config = dict(
    n_layer=12,
    n_head=3,
    norm='rmsnorm',
    norm_eps=1e-07,
    init='normal',
    init_std_qkv=0.0178,
    init_std_up=0.0178,
    lr=0.00109,
    beta1=0.95,
    schedule='cos',
    steps=9517,
    dataset='wikipedia_en',
)
Each number is 500 + 40 x the weight over its row's rms, rounded and kept within 0 to 999. Layers, rows and columns count from 0. Numbers have three digits each. The size before them is the row's rms in percent of the matrix's.

# layer 2 MLP up, 2304x384, rms 0.0423, rows 1023-1163, columns 96-143
099:535466506536558588529430512497530521454505477510519482532490489549506541499471456452495602474469489486405452529508473567492486504460471515459476
051:508512584438522393533483511535665541469494535508482471537506447546575474473509524401520525463474542546486450524523361460520501519534501475419483
039:553503541430468496542542469446509490496507458485432496534493460527509578454482426449514531476499508489529453561490502481510506554572556489386452
116:495489538586487536559540522443488570528548459473526486501491512526480472518425550546510533442459532435498533505563461541499506507505488484461485
142:452516553459505409473476529514557536496535445531515535525514493471536527543516547451542513515442453484534480438497472502530480542527421511471496
053:480533522474514448549486488464593515500493513516500425514490450508528449459485531489513553455472522489423472573440481509492544517500470472479464
116:542519422487486413528581501518554485440543489470477484484494520502488536580535542423540480529555537492485472546482489444496551510485496539508501
108:482499556526468493510532470422513549595576535494498476503504495473503564485525504529493464557537569526482493519537450461481529505567536502435429
112:527498549540478504582562468498519506566548490518438493530412479502485533524411606534511439466477547464414501500538487571472578491496519534526526
109:483526502573561489469559508495530532550543441428501505486477489437500498451474498493575497477501502399431545502484519525555553502557537563482450
067:475531418512510491522613422482550506522476528482546522517416513475523521496467552435494492480510544492513499509480474472511513476496465455508491
123:473455514426546455555500526502511485411429480512435452546500503489533516561522526513517493468565538497538529433539410598516457546517522541472470
057:540517466475531517478537494474566474520529559463505502501524444504528509462485509483511522497474526504453542509506514508591536550509490506480420
125:481509531536563480488499509477519558469539537514548510443524500501578579477456526503464610557471579493465488536526512545470566570591524474496468
113:548540444522510466616627458455533454506532475518551519493431467477479526551567545491453507542488542526412459483511443497497539536562552536529432
115:484437548508513504470497490519489470490561491430510431531506524486560488487493539509497481428448583439447517508527471602510526530547516483460470
053:542486518494471511563510411465575453553491513504500464537472451551556511431474577402488553494536544447516515539475444471487513528469452502426445
102:512543489420554542550487460436504564484474495454477522448467562467514485534509528505454474478438489454515570567453508560447502493497496506451484
110:526544488510505423552505554527469592522524496565452502491506392526516524478451501538528497515459471463409452483530529546448538575584509504478467
117:523481530507451456536466515509486499500454447600556490504518524530504494538511465485510535469449504433500524511522521549455515527480499468495527
111:516509438505522470463507488436545470576563566538557501477502475480481477518538488526544505518566535471517511479529466498509511505504458444481514
114:498539484504489475448523480510529487558490485504519600521518580514486502548571475483514490452494482421529491464494441463550469520473478493482510
116:497565565489581480515466422450475464470553526470500511524486523479479496474424527489522576515493537487414488466496540478552609521478505478499444
112:474517523547532520500578484466492578471573446532478424513496482519528499467443568530494455549444474460483538473480468494490480475476461439508479
123:558530503518556488591558541444510447512547451478485484478498477451506526517434519474460504512462508489499477436500522455471568481536512457427477
042:505548419526512506529542513539502506477475490502487460540421449514565513479455528454460574520484499508485484531551485553474480486517483511426521
103:515426498533478431534526549470547448521478458475551471510557543475472471461468511515520492463471578526505413519540511481564525447539495507541515
105:559517510601522469465514533542498555546605447488504492528520534476492520508500546495459537564564497519463440495466501510493622470561479533395494
108:511515549483477473533557463528592498497531438451523489570464563525494499468429456512397550448455584533496516501555520439502505523548547517491484
046:474472504486499458480492407437494514541494487479506496511452506534500470534486550468440546514448526445465512492494444536525525470512479400445449
108:477546562502489474539529429445566528538536579460410507548579515474493507421476519516442520566489476431461542514500583514514494529482511490459527
114:532429470518479502502531548564557490517494577513500488500495493545511533481499501421536447479509505427526537535503458424494500455530448547533505
061:537507466470490471526500468466521501502575541469480488510456490502559531487478518379520524462437528501444508512531450499518555582491480508442470
116:520502570554521435528557458541489469534501533466464514621491462538494499427532592512514496518492483536431435532588479465494531518552481514407457
107:530510496551530486489537497466497517540514559474430541483573474579501526507491501493444534539490483486532585552457510525494453505473441471505483
039:526526575503560465587526406521564472503545491491467434463480469532512526413507536445483500458530586536520512516479512529546517501493558514382511
045:507465503484548404500552488489594497472510520520472463485500471595486489513460576475517517439437532493460447465534525523495528547541530484449410
132:444587474510546471502548416555568521578545461438544505498444427567511517493398532479451518441523521479585529494527505402518526461536454449531502
044:531585528410486497503539516439582470471479537581493519491471467536516524438448516453497496513501568492526472470516498496528530529553495417493449
117:514502597465631506561522439521501468459566534508499455555538536624521490531418468468558565479455519523486489453471516578530518553475499509530437
051:515572549531483493513546484510539473427502539513453520536493474490496497419494523482512513472402500453516513492614489485542488508470543496477423
124:472517566457463575485520468523506569551506555520527491491522515566504496456472503465443513484551514519525523470535477574482519490558501493461428
049:505487487458566528528523451515480457525521600498532435506541506525456561462473563412495504519497513619488540518508506498623518535481495434477478
119:516479485412498437468453514587521523524461481490522460532512511493502500498517560439499502548477492459480462421542499491579639542469490557444516
117:460533484401540500519495446460532505521509511564532491490495550489512570466464528553533566546513467551463526468548536450510545498485515564478514
095:498569485509472479486568487448622449554508540429504455596547466512487571476510602464532427555449485423547508509514497489564539509552450436516480
124:477458461480469480452553474491525572465491529433524486476472497532520574536487558510480490552438510537444496542542488555543486538473492574483488
116:484524492528505456497539478538513467516437556546525456508419506509519519436459489458612466421484587462433507452551503479527593513424533508497507
047:500498505463505470494498491496548478422533532522483513525499467504542489495479522451486548456461487502510439533504498528538477559549435527459477
110:519420485472510413535476605472589524531513459502447524422507498485519626459441502531537554565462459508480406481530498502530495513520465460520509
106:541446490470553491518437457514572504444485452425523492551521532563520476484503505489501537487409498491497488538515457558601410512494471522496497
051:478513552452512471549499470480598505518483510487457462563472482504537560440523532467522551540435473487483497548539465527539498497511453472470453
113:535560488511533575482511526462533507509473460501489469586538460455484602443495498481475467476518526467526492490537482514513565482527537451529528
123:543531491548445497582490438461506528514462478531505485496488532501486477516478572512467515504505519476490468544460464523487566445534460551486509
112:527577518566470463444501479497563515491513540485511520461523543464590495502533497494410538446501519526470537455506483449472527508519506462477413
111:461546467488529497536374475450548516483436557465424513516562440496524547479488571445435491447507478521530486571487517465465535527517446402443517
101:512486473512495435584524502433500461555501529559520505530463509544454565493473523440478482474448551528488519481436439541468588518508493555522497
115:590438520473471409497516492491526504422475535508534490525517494551506564442481490535398513481515532513500464570521516533526503485554509458481433
059:482460486477489490490524403482556473503460542518473467579512424638622534510467466425440507465479545493532508553537490482539474572511507527387461
124:439554536485490512483587471525502453530448490487455515499532477517546466460547526419540474449526543440497579537438453506500500455503534446468534
077:587443505455532417477511485460506520545537503480417513497537433536508544509498483492491526498459517518494533474499495496442479522485493497508468
122:484505509448468487497492503497479497556541501515440423498509441540511525510506533444502459498468489425559454454561490494472468498504499537508431
108:526494506517451475499459475521502447501522556455446495549428478519488472420513558494477448465447450482488473542479476567486528559422471451443454
121:480418512598497511498577465481526486544522482489476503507463460489513516460539533445433562559485523524452488474514527522541551524493513551502516
106:524543496561455471471453557523460556573458536448484474515555523548485508419483500473492509447444487526439497508461547516510508485494485534476462
118:484522460446546482462555412436569518495493556499533468441507524431545557505512513560534548522505593485514509473483510513485525509465481443538538
117:448431491443507470533545558507550497575561538431547444475506486477494485514546533497515467477525608477594461459495517478590454554482446561563491
122:542508552530556510553477496512617475510465460482534486599497491536493479475448477505514485512409513494494494526460367522510515511534474463511454
106:509503482387560501512544469526530475472543442516494458576419390512518466529556492458516472517476548532554461500504460508447511495484511480526492
111:474500488550481518503515495476546532505494462469518499538459546527472479508528557490503560499480492427502500458450528540525502507489503398448464
111:524499518518496505512510468422516474487451462484532520480502480547488512522485610568527527540411485525466558544420536497524519502581516562519522
111:510470450500462505489589446490514501524482444499518420401510479482487545558432516548560539460546531510389524518502557472561504515526502494544518
051:500501523434496455490554487485495543525539484522426469494491458509546562517506489438489494476489567486492458466497485484495550510529490478413456
129:542466485411496478505486533519537487483541474498534515480511480518546618479549563500479535536483485503451406450529429573503453508483462523533505
105:522515482560448506524495481541529494474534504466432495594452519588483482498444545454507467469468478517494447522488507488553507477474497482498441
113:494496458435511498521589552493579424478532550511444475506457485443520574473510448501481518518430560519450458537500490457458527593530574480482493
061:522529535478498507486513451480580445484494471501409490520507484528494519438416539473496541487486532472500584473479464545579494525481501478506462
107:546523470474531519432533451512512535491587482463482486464524476482482460504498419502491509512549473487434484561502454547540518458518516535475493
057:512514481501540454511623404554532494526505521508443454482485486498568526483493561488468539480440600515443486485464476481532528489493486529446480
117:543485492508480537469527516437491556589489594486433409472484503489518498543533506527543582464516483534495542459480460486527449527515481520446426
048:523491474436616506525522416541555504511527484506479496504466459510489496590486579448483590471435602503502460547474480486524494541507507517493474
094:541513487439478523477560521513518420439528500464481550459487419577520524489525477457437520511502478499488459438547446502480462485507567506557520
125:449444513482466512559478478537510534512550510505503535436446521508546542450514498472551536522469504517542509545512495461573567538532461523506526
110:533447508501462449536489575527531474483522511501534490509470534453543494521495508490486521540449487520457410485509468568493492457541549491429423
121:512543495539522436454544543478575509486488501478524531452431490494524510511530451482504513522487514536516477484481443543592571537467500481523508
050:526539509561512518553493538473524531475522496556474463507517496559550569450477512462459551544549510528517498512505435522515479560540477498480429
106:472487501516531501569475469521493572488571474514492538525492521465496534521425547481476547484553484495526450486521432497489572415497506469515470
112:505541484505491516535565480444506512531529440486524547485481474505572551466467560498528515497509514449485512437493518495514502589574549478488496
047:492465477527489493507489482522578485645535457545476536508501544492536605476440550490492525459474595484506537519469507512534518566530485475349457
049:507527494465523480518497512566523518549516566473482484553497473582586557439434536469509547467508454534477483544516439500512544532447441518483444
042:508494512464504412495536413499564488525451542457536500508472496487530530520496573448495510490531474488461486536557478508580478548542487458472487
134:481514460495517521499616450443530467535483506461505523504422520490557524522494454464457465515493498513529493491535455467476552540525445499475522
132:586510489446525551496416442545516542511518514478507446553505501529491504481498504490462530552519507490455558516536472466555513499467538453491478
112:513504478409420474512497515509492480427441554483493501574506449512471542475486466438549540469487473501549521476490430554549500517487479481452462
120:516526520445559483466439554481510424492492536426477536532532528537502470556544488485505610472527446568473452493534531577551537512473497449470530
047:539469461452485489528521501469524507524598533502489503515478472518493567524434585523492579506452534607516453495592457592503555532539526498423505
097:527486551416522511552567474492500496549533510459430440509446526499459493471446561494560571494508507463522536496566508493496532539568456498513458
053:474447530500510502521503456532535474516457476503500479472423438490517508528500501441602481502465533514577453505580477450577474546594505458413484
068:501531538457489482509464527515577456497462577418418520470450512553577554517503459486409538523484488528490507458502484450491528559482527463463526
134:496557471516497507467571482542526496523493524476516520497447479416556550510497540427502472563536538472471523497574492548495525503472505443492513
101:510535533512524473530527444469495534437546470468500417525402518580528544422490474464497470510481506370478526547492507564547497487513488536499476
047:558472523475505499505522484542565444522531477463439488497477445529517512437466589477446482506467503465482419486488508470522579476535482524471407
054:481506527468485468469574483459486505498438490447447476512482477485496527539479498496504511527498510477480492541513474462508464604562520522462498
040:541480533511602517517536452508528448496524489455532588561474481487528490515405536454462552507495507510468485500497440488564535514527472503516434
122:457482552465523518473433526476487515523516472445525505466467529575505482540560457453500539469469499476476559416533479503539546524538550477478516
123:544537564547518434531549378470491517529559471418554498567487461491506531508422485510427474542466482520509441499473532470547509515459496543515564
046:453516520504507523510482497464592551490510538481452537536508536567506495513399506522444548494485513478471524522500482546572528535506525469507491
056:488507509507540457527581489457541556523503539541488495590472505480558588484499540393485513446441588519450517489483475515515507509522538424443408
108:527473464540570536505513459548537412547482492488536486457485438424534541470523539439546582538517587563497501542519549473590505514546448479532520
121:437503515479441488554528479519518552461537510548554462548499429443580530506515574480562469460444495489506501511490501516509438497501575590523527
110:454497494439502467506531416530510531473536538486528498504473432505539509512554539480435553520527517571575416504540508510527500557531469446444533
118:570465481460536535519502530536547563454488430551549447466487516537454515466465562461501494488502505463497598475448465500534460535502548477454428
112:520554522519606490542567412450553510457554454442449451528548521497577518517557528474471584534541559515552474481439520454508504525526485537499494
108:511532527418539469506552488557532491504551498483483512569514577550494451487488457491511494497482501516475506488510544498552454522456515561492486
112:509501429428512559502405580475469584438457465553506513565471429545498443487491486453498563470529517488541490502514516528507552524517457463478480
154:497468525430498491476460466512537433519546553525478481486530475560592484463440480437505488490449545440470555525549519514472495516510514554473500
108:488533506496466444509505530549542445498507538454409541557539436564587499481498479498484430471475495492523572432512463462542487573505506487489491
113:484523501506498561500433502512495472485533528502502454532507499463544460527485469437527558455496555509531534477563506568574463485505496473505495
098:499524500534479467506552434518470472480461531494486514510457486496482525464508518532481535481535515462505514558481537550470486533438520582513489
068:505476525547463433524461507505604473486486542501511513481516508504513508502504483451468584529475542509462526576496467513548535557607470521482465
058:514459592473553492560459429516563530520497498517506417529456449515536561497526536513490574549511530535513379507515486514546467576524501527450426
083:463513490532535435516530536566604525557554493536534526537502448545557507427497516408421544479513560466506484512562470536562524509571505522505497
100:436483530519622496542535538514483514542486518433462453572529415571517487476541510507491459505441516499552478528541548428558482470537567533455467
049:530552435481555454528514407514555496459513502587505482518542490478490477474502564475565521559527561505500509578545453555535531535503465440399470
108:527568520532515494476513427467613447496516538535529467514515550502555470510523458541446496558540573459475483560456566488445454536540483503489525
107:503485461455554464491531491435483493529477473470499464528509463452515559513476589483476591463524580533522479488536528477539567519507419430526504
050:567508510463497487479561500494528503472431488488392507504496474501575577475489533459443596481487527473498507491529490523578531446531494501457539
126:602494468486555439507545537507519549518512554476417459489510464504512608487527502531523561530488569491466479498459498506522565514560502510504500
119:466493510513503494473520511520511472539509543490578465463488506475482547509491469475418530448462506449486411529498465520487505581481519574521515
098:487516505424515488461567491539475434473478604444476522526461439521470462532516503470472510489526505558535553514540427500513478539459523445444508
126:487535535547532491502493513526577475497498504443536471472507502488489534500459502494527575501492518543532538530477458434541500518481598526477503
106:484519547475495483460504472498449529488478538453525499504510504559478536554465482506466510505508547578474529506439494468456583479457433535452501
053:534510536395517517489489512486574539488537505480505485519497479546616548399531594474408522527461457498478463516514466501567516495498527524482492
055:552501506485420444536537464531568513496524457467497499533495507531552464516500511514525476488493522465504458498493454521519522516531515491396450
111:484504569514434509457485490490506496455471489481413509502524511588492494492516529460449487454510481497528531571511448471494550499467514514484486
121:455480551489463475509516493492530627496462503507503453497490539455563503477539490502453481548492542484449451508525509501464486496521484544521468
071:567505481496481442520575450447513499468469483480388478565467487527530564496458547451455477520440537529494465483494484550507497490546480499440450
052:582478524410542468544480477553533518478452473526437436479453497485541557515500529443568516480506540526549438518571480508507481469499500531522455
054:583511509475566408564528508495487480509472461457464491557453414517513564483505577518490484569441541506536477595484478497547526551486417538444456
120:494564553471494482622473571537566526480453516509531470501605516540522490471520479501580542453458489524467519467555512450524497647474542519476410
115:528510474486520514540469519524554519517515466496471525540490497541510456483474468484512541472503539568575466512573435567531495507575468414463443
# layer 2 MLP down (transposed), 2304x384, rms 0.0391, rows 1023-1163, columns 96-143
103:471437482519508562461459472481435504482461467517451560482527464430469475543506485509425502502519470545431425490474507526421468538501488516501519
041:440498516527512489448531525540518483488474600508567503493540539490460529471518468522461583512521503510486499551440533547506538395470521492516453
018:467461431514524439503503516529447470466514485542501474527496472452474493525399529517512529500476386449415445520512487443465562468485510522514527
120:501547503629458569448461503541449540536554477511525500468561497444499503521462547445554566562502491533521544437459503523511536459546588538495530
134:435490527547525455443504481492509483507500531566526448511414514557502508520517481542500471477499530528518534501554485451441359547559442563484450
042:497399521496458530533493465484461451534475520445464526518455458566493485416545440552549479542436468425534520492486494447517464477452550519510561
116:498489478434589503565480459487479516476450544522552488433455543516433549511445465529492488477529445554471531506469472587454542599535566541535500
101:542518448480524547528473476535565497499458404501566458456525526493495556594516455459466534536539477494483482534485453543489536536500408508518482
110:486504536547482518515529577435511419517520508509441502518522411559503528538487515493490489465557483502450493504476513505545464538434507536507558
122:547546434499446552418480451516509547507476520486516495442518508410489417485527434500563563477493384489510498491479513467477460487569481437520467
065:470491561463549465557474452482433534485492544561520462455531472536532474533505580518500549441499457531544446515465499540504512459482555495479465
125:504469478515505505479527468449535534488557417475540517525539480454557542483491507496480476492471467472565413422470455460448418536590492494532493
039:532457486533498423491501427624487497521520538535450508461514521417507441547440432532531536521546507539444504532483516544493528484543501474383490
125:464489483482540571478409576567427453529475482554454527514479545535378523509511449486526447478545500538583546457508490495474511439535561506465487
110:582364540539468517427501480523511537502540469530501541490491535463562535588542503486520411561466498597489490471535529509509499462475493530539498
116:556542546418494501498504525473486576487476467439487507531468509534499526494514532464526488494504546421458481444435553536532425483517559597518486
035:495512469520470549451469525488484490490502530506536418517514452555492492551492488441503516459493467576492526414558512508451497446467551484519476
122:485564476476488554493474508477428511529510455534502486483502585441544517534548461521479428463559471490511511505505528479419485456480496481470555
102:471471496441532497451522456583443439501483519479537445417443474449495467511552549436443461475498511503525507490440512535498400498497448514477467
120:440497443492572411518479517482479498421516529533511452518506476464456458494451518486548523473491451488563526534522569564493452478531417503437456
101:502484520563450461548514484582463506526517502479481465538505454515519519534525577547463416492474485488442458511434496509515530504482490496445447
114:519458479561493523555463540470502526512516473494581500474571545433513494523503436538496430465473516465496464525461534490482488494513483536474505
119:486512515523512511571459457521468501451534528460508523454498559471480502463449512459469582545482527497509531451529524389490537426497510476491553
124:408469475432461520489485464509491495418547495556501488442492572444532485459486547483484399495416532551550508469454461509457472494459500396525544
127:469464476500466430518511499561450438547506527421421463418520479536533434500571490516578515476456458538516460457509471446463485476463512515520483
020:505468524521557576480496484520455487502488476515461521462489529504490444512565471482532469476578503431581517496521512474431445510491539503500536
112:501478423497481492560520508556467523494529495534584498469483535535478479517517539527550496475484453471479522498567578465494483487473507505530514
100:550486518403528462526500484499541533499520528507552540434477462489449505517532409477481514505547494493523469496479504515472545526575556504532493
104:565463523448435469494447507464447456524495488496498497448478482522508519395494456473500486496497406512521517486562537549503504468452432506425512
038:458546553464509491461398487509564497547457449499454522476506495459522542494515403522509535516523505498543512520468524475519409494498573530506540
109:462548504450468487504513507481468506455516484500522573495530423485462417547492479500513498495543541457543409485494434414489533477444536461485587
107:418480437517527551579515598419464470517477496468444440471523479510465462472491452482440477510534478526466465398527529569432528415492557508515448
047:491540493498584489514489542522448497484530454473463447545492444423504435540502564481487493494578512476476486546522524548625494485455404429437453
118:486560494535561483555461488521492619487550512479498482451562528532466511485515510497562468531531553545485461537465473481486555502570482569403454
111:451513479486485494542419489581533437533509537476537581498528504534513465501587541585473521535413461479493452542573536599495532415416481504510444
023:537527492555497538537549445520501574513493574517562467504563369501536533457439577472477457546515511461453477514521479445485495480472519497519511
029:510490545477523485467579488592586479500481472514511477502561601512503457488500577499537458528491472435547511526495522493461429581486542548474534
127:530534550460509471548478526554531458576508495534512583436467557510565544556535468493526481538555580494485440527482530452587466549515454549516486
034:479471464514563481489476469481517489477487477546540463462530486477468530520512481516599503518528550512491484458479503538529486473545437480476470
114:481510487436494586480478481506523512508497532482466500468448468574513435491541484445468522554495514526492500504498549504497481524423519471476583
034:465516549568519508479525526528543506461554483468476501526549505546514520486561497415509573477448522438520506482502563449496507499384541513451568
128:413484511485500512475502515477498532451525569579474517470522512415521524549476526488467411490539465548533474554493533507549532504510582480525424
035:512448526512539564501474521434502512508521448482550415525515509514519492485437445483520519486476516526469472507494569493445519486464483510514560
121:471490488525515488531497483447509512491524428515421421503532534484507524486535585463560506536537488505522539510506432528582467501543474501475507
112:513431490564426488522509466533454526482471523535493419498504470454494507457514545519512551496566423542435462536446516502485470468472532520461507
100:513486508469494539519465524512548502541567509583525443505482506546492510561440470478560494422475490522548524490584479480444441503459410468539549
125:485495469442425474450554546578469499442509494465518520453504512502462534468497540441528506509464481577488537536510433531488492461461573502557452
121:541473547510570457444467511470453490496562564345521441474460483474502524505556530514455526536486601503504524535489504554493483503515487491453531
035:511407533548440545518510466349411578481461535480510496463490549530521577510534487542583503443542480476533566536464505499500500441433545451545500
095:516441508471522499480489435531473461513490486487514471584488470576493483550510480444451527473521537534550444557523534595488438528463517593418506
117:477459499495561527498492521554493484507574440486511464499541549504491500566478436512585546528491423485466524549473435463499402522452521534503547
039:499630509511556524541468523551459491534448516525501538509470571533534525518535543436583465505487539573528481498476514492535486491581494478524558
117:457514542455519419577528465479501474475508475502514501483499472515496496524490551556512550484538531467530503482465491571502478477475566518555514
124:565499515486521467541549599429480507500508457526408469559474480556514535512499541519537406446529490450465463486530448480450532492529488499555484
118:520542492568476525514574457524525494482606496540554430515508534513505488481559459429496526514547500479540501491518525482497470503485476471559488
115:498528457454526453485474470449472578505453559427446518570539473513586539486507491444487523473500547500571508505423472506477447523481458535486483
109:572432502475463505479462487509540465496482491514511496479523581507565537547482533448526404532480491549461502489537539498498491528524483470514497
109:517482482474472524491467481501460503471485451544531537480508582469532486491534413521506505522568557429538484509532478516499501519499520489536554
045:484511512476548498517551522532446541458517543431551500454541501438496558479448486537472503533441506508442548529437471486500512444520478513505538
129:493559550537547482441458557592547436491548545382472445562514515441504522499490504528502504488508528521484569531528434528480424465479535496502483
066:547512515442469521480439559441501513517527487505549452487530530486492533539519504561501441555529518435450470406457479485469475558555494540569432
123:488496518470401519463590560512479499531442549568523457523522502448473514411446417544504552489472524538472447472498569573484535521526576495508520
110:470463555533467488495505427550556468498514481539459525538554490485529503392531433495411489497496506514467467489496509453491508536548578528485549
121:476452424503535496526556540534440517442499489563514484509496524555478513491480439487452487490509512425526515510520587493432467492516461508573499
128:495475504533482466478451534499444554489495578522508503520545484472449520475543408506513471444509493479420589469499443524375504482504542507515503
114:518520482500471472562515511420507452533443493594506488523442453543588530501534537446515503483436570527513498513475500544526457478443504501518533
119:471458563490556492546479523493553495521494529487467521448486601474525488528464568491508533501418476462493453512493543516537439509468516539546511
126:491471550514483456486522530568487468550478503532538499487479488483522412496468491536481420570537481511526466499502503490519626492468540580503476
109:475496511455496545475522494465440513510503470502506504483520573500553515539503510568491534503514522523528534497431504494494525495479518562545520
111:500449498464547555501389432492515514438458485444547515484437573463428498479452508538541526477436474448473503546496484471430546484479464480541507
111:516531493487468436483502496516518508478458476438530470493517546493442516522598525571520529432558495481512544475517481422478522565502510599500514
121:549489484440470494396470444465455441442437477413467503462476497433488432552462440478504490469499492463480452486470523520517497491484476487487547
039:472475544546459489480505512500575431556512501502529549598558513493513463516502507489518404474510528468462471539439468487499519443489519503540574
129:433444464484467510472433539517537469452527479497498472433525444446502518483549477463566449509627541477535466473534448505433442410455494469451515
106:540494448479478548551473513584526453523469500460499531450507452487464503562508517470551469510476490538522542552533524402525454459532498544463526
117:484496491528398464549413488454501477494530514542501464434447541492474437509465533404506535448539545551544486596515546522501508500602459468508540
054:467435446625530486435484508596498513501530508521478406447536540477513520516552499556524467492474552524494489558487549456490539425527602527489550
104:479533505413520565455490474497547573512584516475559513415506407592496549471561449426522435476466487465570551501453410488458449454552540478594527
039:498424446418502450487472536498511561404491536475491472524500520452478542506500425498526518515530486470468472524460459512446495566535528504466501
119:497520504470538424491550553498396521498525483491504493475512537525514428517525514495577471469533526502531487405436478520496520503608489576512516
031:446446491466466584534508518449442479522523512553533514484496466505508516554440459447444528428524519516542483528383454547514557524494518476541516
115:538495514508524550474536504487510504542547529499504500451481489579474499496562465484436541554541488511514489417459478498461480525453554529529522
128:477481507424524488511547493506511498514539464468511534496490458495518554472498476534486435574486471498550487469543467588577458450481463507485522
117:560481523557415450515493474508465484540554513456580538523478507437529517503480505522506475515404488501439408434445452493466495510507459447460518
120:504522498435479544461458509493485449526522590475495492550526529489504524521528491509528481465513463524496544512558504427511465553470535477531547
033:510558413457551532545504500547543383495453487497514542554446473449435452502536477508505518524506534519466472498501530474447504497495566506502496
119:500493547473504554422489475551466522451546513535463489473490531531499489524499485488559494460604498458580458490428478518470512470527485517548465
115:492452463532552507517482506505562536537499569476505465545547547475498542519578525444518442510496458550528512457472546440541500484511470510561466
030:464484454505466461469530534526538463442451515533442460507547475558438434393525513529515498512493506512460485501513469474491553456454522523541523
032:512535401470498491494493492550499512518445574523487473530553542454513457450601536440515461555516554501500485502467497554492451510539550539502475
026:486434484462458547442432577474487499523534504569458486483474564444497542533490474499532530523522534564465527451528533569533462518544533517458561
128:519557483508446580513483472545532473426532494500460490433567485451492520466437454461547467548561519530516531466420525483574433548518506527484432
132:485515475548527540509433494494498481569473487500495464471539532428486459539501562464510518485403438512464537468486459468482535451464534483459508
108:540481457539486516435526422541546471524524455540440427496537463421563458524585481493486515495523441541533492518596463511479471507487490506476507
118:504499518518525477531506517442467438587514469471462535503447530539514471552464530533508455477544490533472492469480509540468566484489495481489609
032:508512494499527489473494506517519493550491519482510487498479528528497473480581566501452488454572514494489415524495548476527487508518475575424531
115:552473517462499558514484450513510480525470459477490504529466462514481541519521569474480512460489480544583446526458511446497466540466532497569544
042:549488465450502511455431467577366467476618463471534488432521492469491503530497446518526516478406479430464491527494501501478516525508485434498463
061:472489516483607514528505487479494488552505453517550499467531503496469488475489495484516465607492512495543477626496504491487506457503502569544501
119:473492497491493473514441479521547517458514504448456554445539489519504519534491503602472464447470395508594444478454445426489475508486544528533527
112:461449476426492489485472542522514456487433442506511456485436635477434460520416488472512522500518498484491488389502526515509482394551477481515477
036:437446521488456431523496506463528481490528500474529492449543499551397516455462478512546477472501525502484501516476447441493541501502565518554569
052:548589420505575577503604484549504503502489415435509486529431483463463492492530519410469527459487496504472489413511490488486476480480489468395491
018:494490464492503443462536517507510519521527529526496481472528536548509505482493494503469511483495501514486510530469495484457493411539564501505498
119:527436448500556422537463527465531515533498553528455452578473441563455447446442549500422500503511507530507466518610483534445480531509456538519584
121:515551545507437457473546463485422562512544495508524429557484537488538392516465479484499494560533542512517515539555533493584503474490505478459436
031:567499469563601498446481458485440550514508501530514524518473544506498484526445535497472488506565505530478443494590557517563498479508483547504526
041:504439542478525487496504455508467519459562405514462451493516510460497477552502472520442482548533509449559498530506501511530550493486485510479505
104:526450457513455533452492574489447499510536532435528482483469485469520503478523431522477497446480421500487531448463519482433471483499542470527409
121:474466524470397447505529436516463483461513486541522445516490411470571525513589487539459541537508554462489520535508504503454554540497448447404468
118:489488476498534483513482471495507553511513559519499454492506527524459453537486499525527529445542505503528508464511484468460514475528528426490581
125:508493453489581525488461563454526554551514445471504539521588532494453509540488504441475489551531477492528554526488463477481547521549542508467459
120:509471471510526524539452473495594437460450458484506493489492443505454514506460458516514498493524512560513491468389508464493495496449494515494527
109:512486479537494488525480477461454408531500512500466490463497528530583512477469487439506491567482494544537562508523514404520504491487513570471559
112:495475524496522543466468489475577469438488484481487522499554495440506505541510522507467493493428575484499480492532472524478565442468427517593557
138:503533481506490463426464516490465437499530450529470549540517516561512458483508472519453484437508534511441488522526464563486534512550564491484517
105:501443450562466540493499521495412474523545456542508488440525601530524393525531531483461548516474480482474550500481539480481582500444478504527515
114:448408488423458482449463495538465589535447574575523439459503565570422500589492466584580548523479555436508540476523498498501511466475503496537424
120:552504507574488517469467479513516467512467524541515546485451506481470499447545550522477563534524544538485507537509456471403490487448484516558526
064:518493480455507475598495484461466452487535580515466536451509531537511594519481519555537476442467488468490449477504596467450488585445463477622489
054:542507505512449525484486547420415496484472471496553491493504511511536503531539460478537554482498487511576532475456507456452499578477588518525556
097:520483600516496479520507475490449512520444460502477530555492512503547488511516547486419463503537517500530507489531485509503497476497569558518487
110:473504484511473560474515545538519545473467468533555485482528545483458529502462449524512478509465431479564552411494410452445454513537534500550543
036:539521430546529509529491493451534571485553534534498481474545511491506489519548573517549519496547479540547506471474462446409474463528438515542495
102:510521484465520583490448513572475507522511553506539540502492493458416491534508512501515550468482484441511544499476544505492455391457519439435520
118:490510507501427563479463472549442548494548482525500517507499442535486471543466415470469465542551525505519517538504539522508495475514449502559515
030:503494535503503500469420558414524499520475510497474452468512497481510487507511494589579492448539480497530540451489484490493495514475481524514491
119:507529516454526573466455525493457481484494532562506495484443528483526470552485527488503467546502521507508507484507548454502501492464493534467437
112:449465494576464493533475555488553524512536516416475454549453525451497524480469539518512460498535540493523559569425497533538621482491485516530507
093:524467378517502527478506515477543526520559510522508426419539519506533524537528473457542540518468482469485522514538574503551511485440499543501531
117:451535536455374474530508495505460429455536514464501481583488485531504409487490486513499431513541448463489477413480528489506516491577479520492503
114:478579534401458498516510496514477500497538496464531496469523494478444469488479496551463464487444549508489497549502487495494532433479537482510558
035:473418534450507501496513457487448569502498578567554403467486527494514436470474481509464495517505474450486557483488535513449530504476526550520468
041:430398460482428406514456507522497524414505529539437502521490492535525541499503488497472393448548439490509468487537549511384511537511522475573510
113:480498502494479442468482549497487502487558518520536439474521574464516490559591541539508498483513462513546533537502459478522501497489423533451532
124:498468584557427549482433493480486509515485492534519504445464498472506436448558521460527526502533614548441500526532482506454478487523465553518513
072:448481505483436546516498502423570458507525524542497525506477458538494520501504430481521457465450461573487454449510464463528410536555539506541595
042:558507467496503483522488491495431514471543503540512508476509549461493468505525472521487493520517555507501492481480491512437429543505414465474456
043:441473491477531495409523505506515502459553471520522474474548610451426484493584456519547515511593512480487486453520463470447518500488511458550461
126:526519496463511420478468488589468538537475495555479528514495608423476486547480484502485422522496510488529570420491526456498462554498404515535513
118:442468535486578461494496441512522545431492490556461458500444532474499436544522519552411475581515517496437507537490499539491515521493508475571489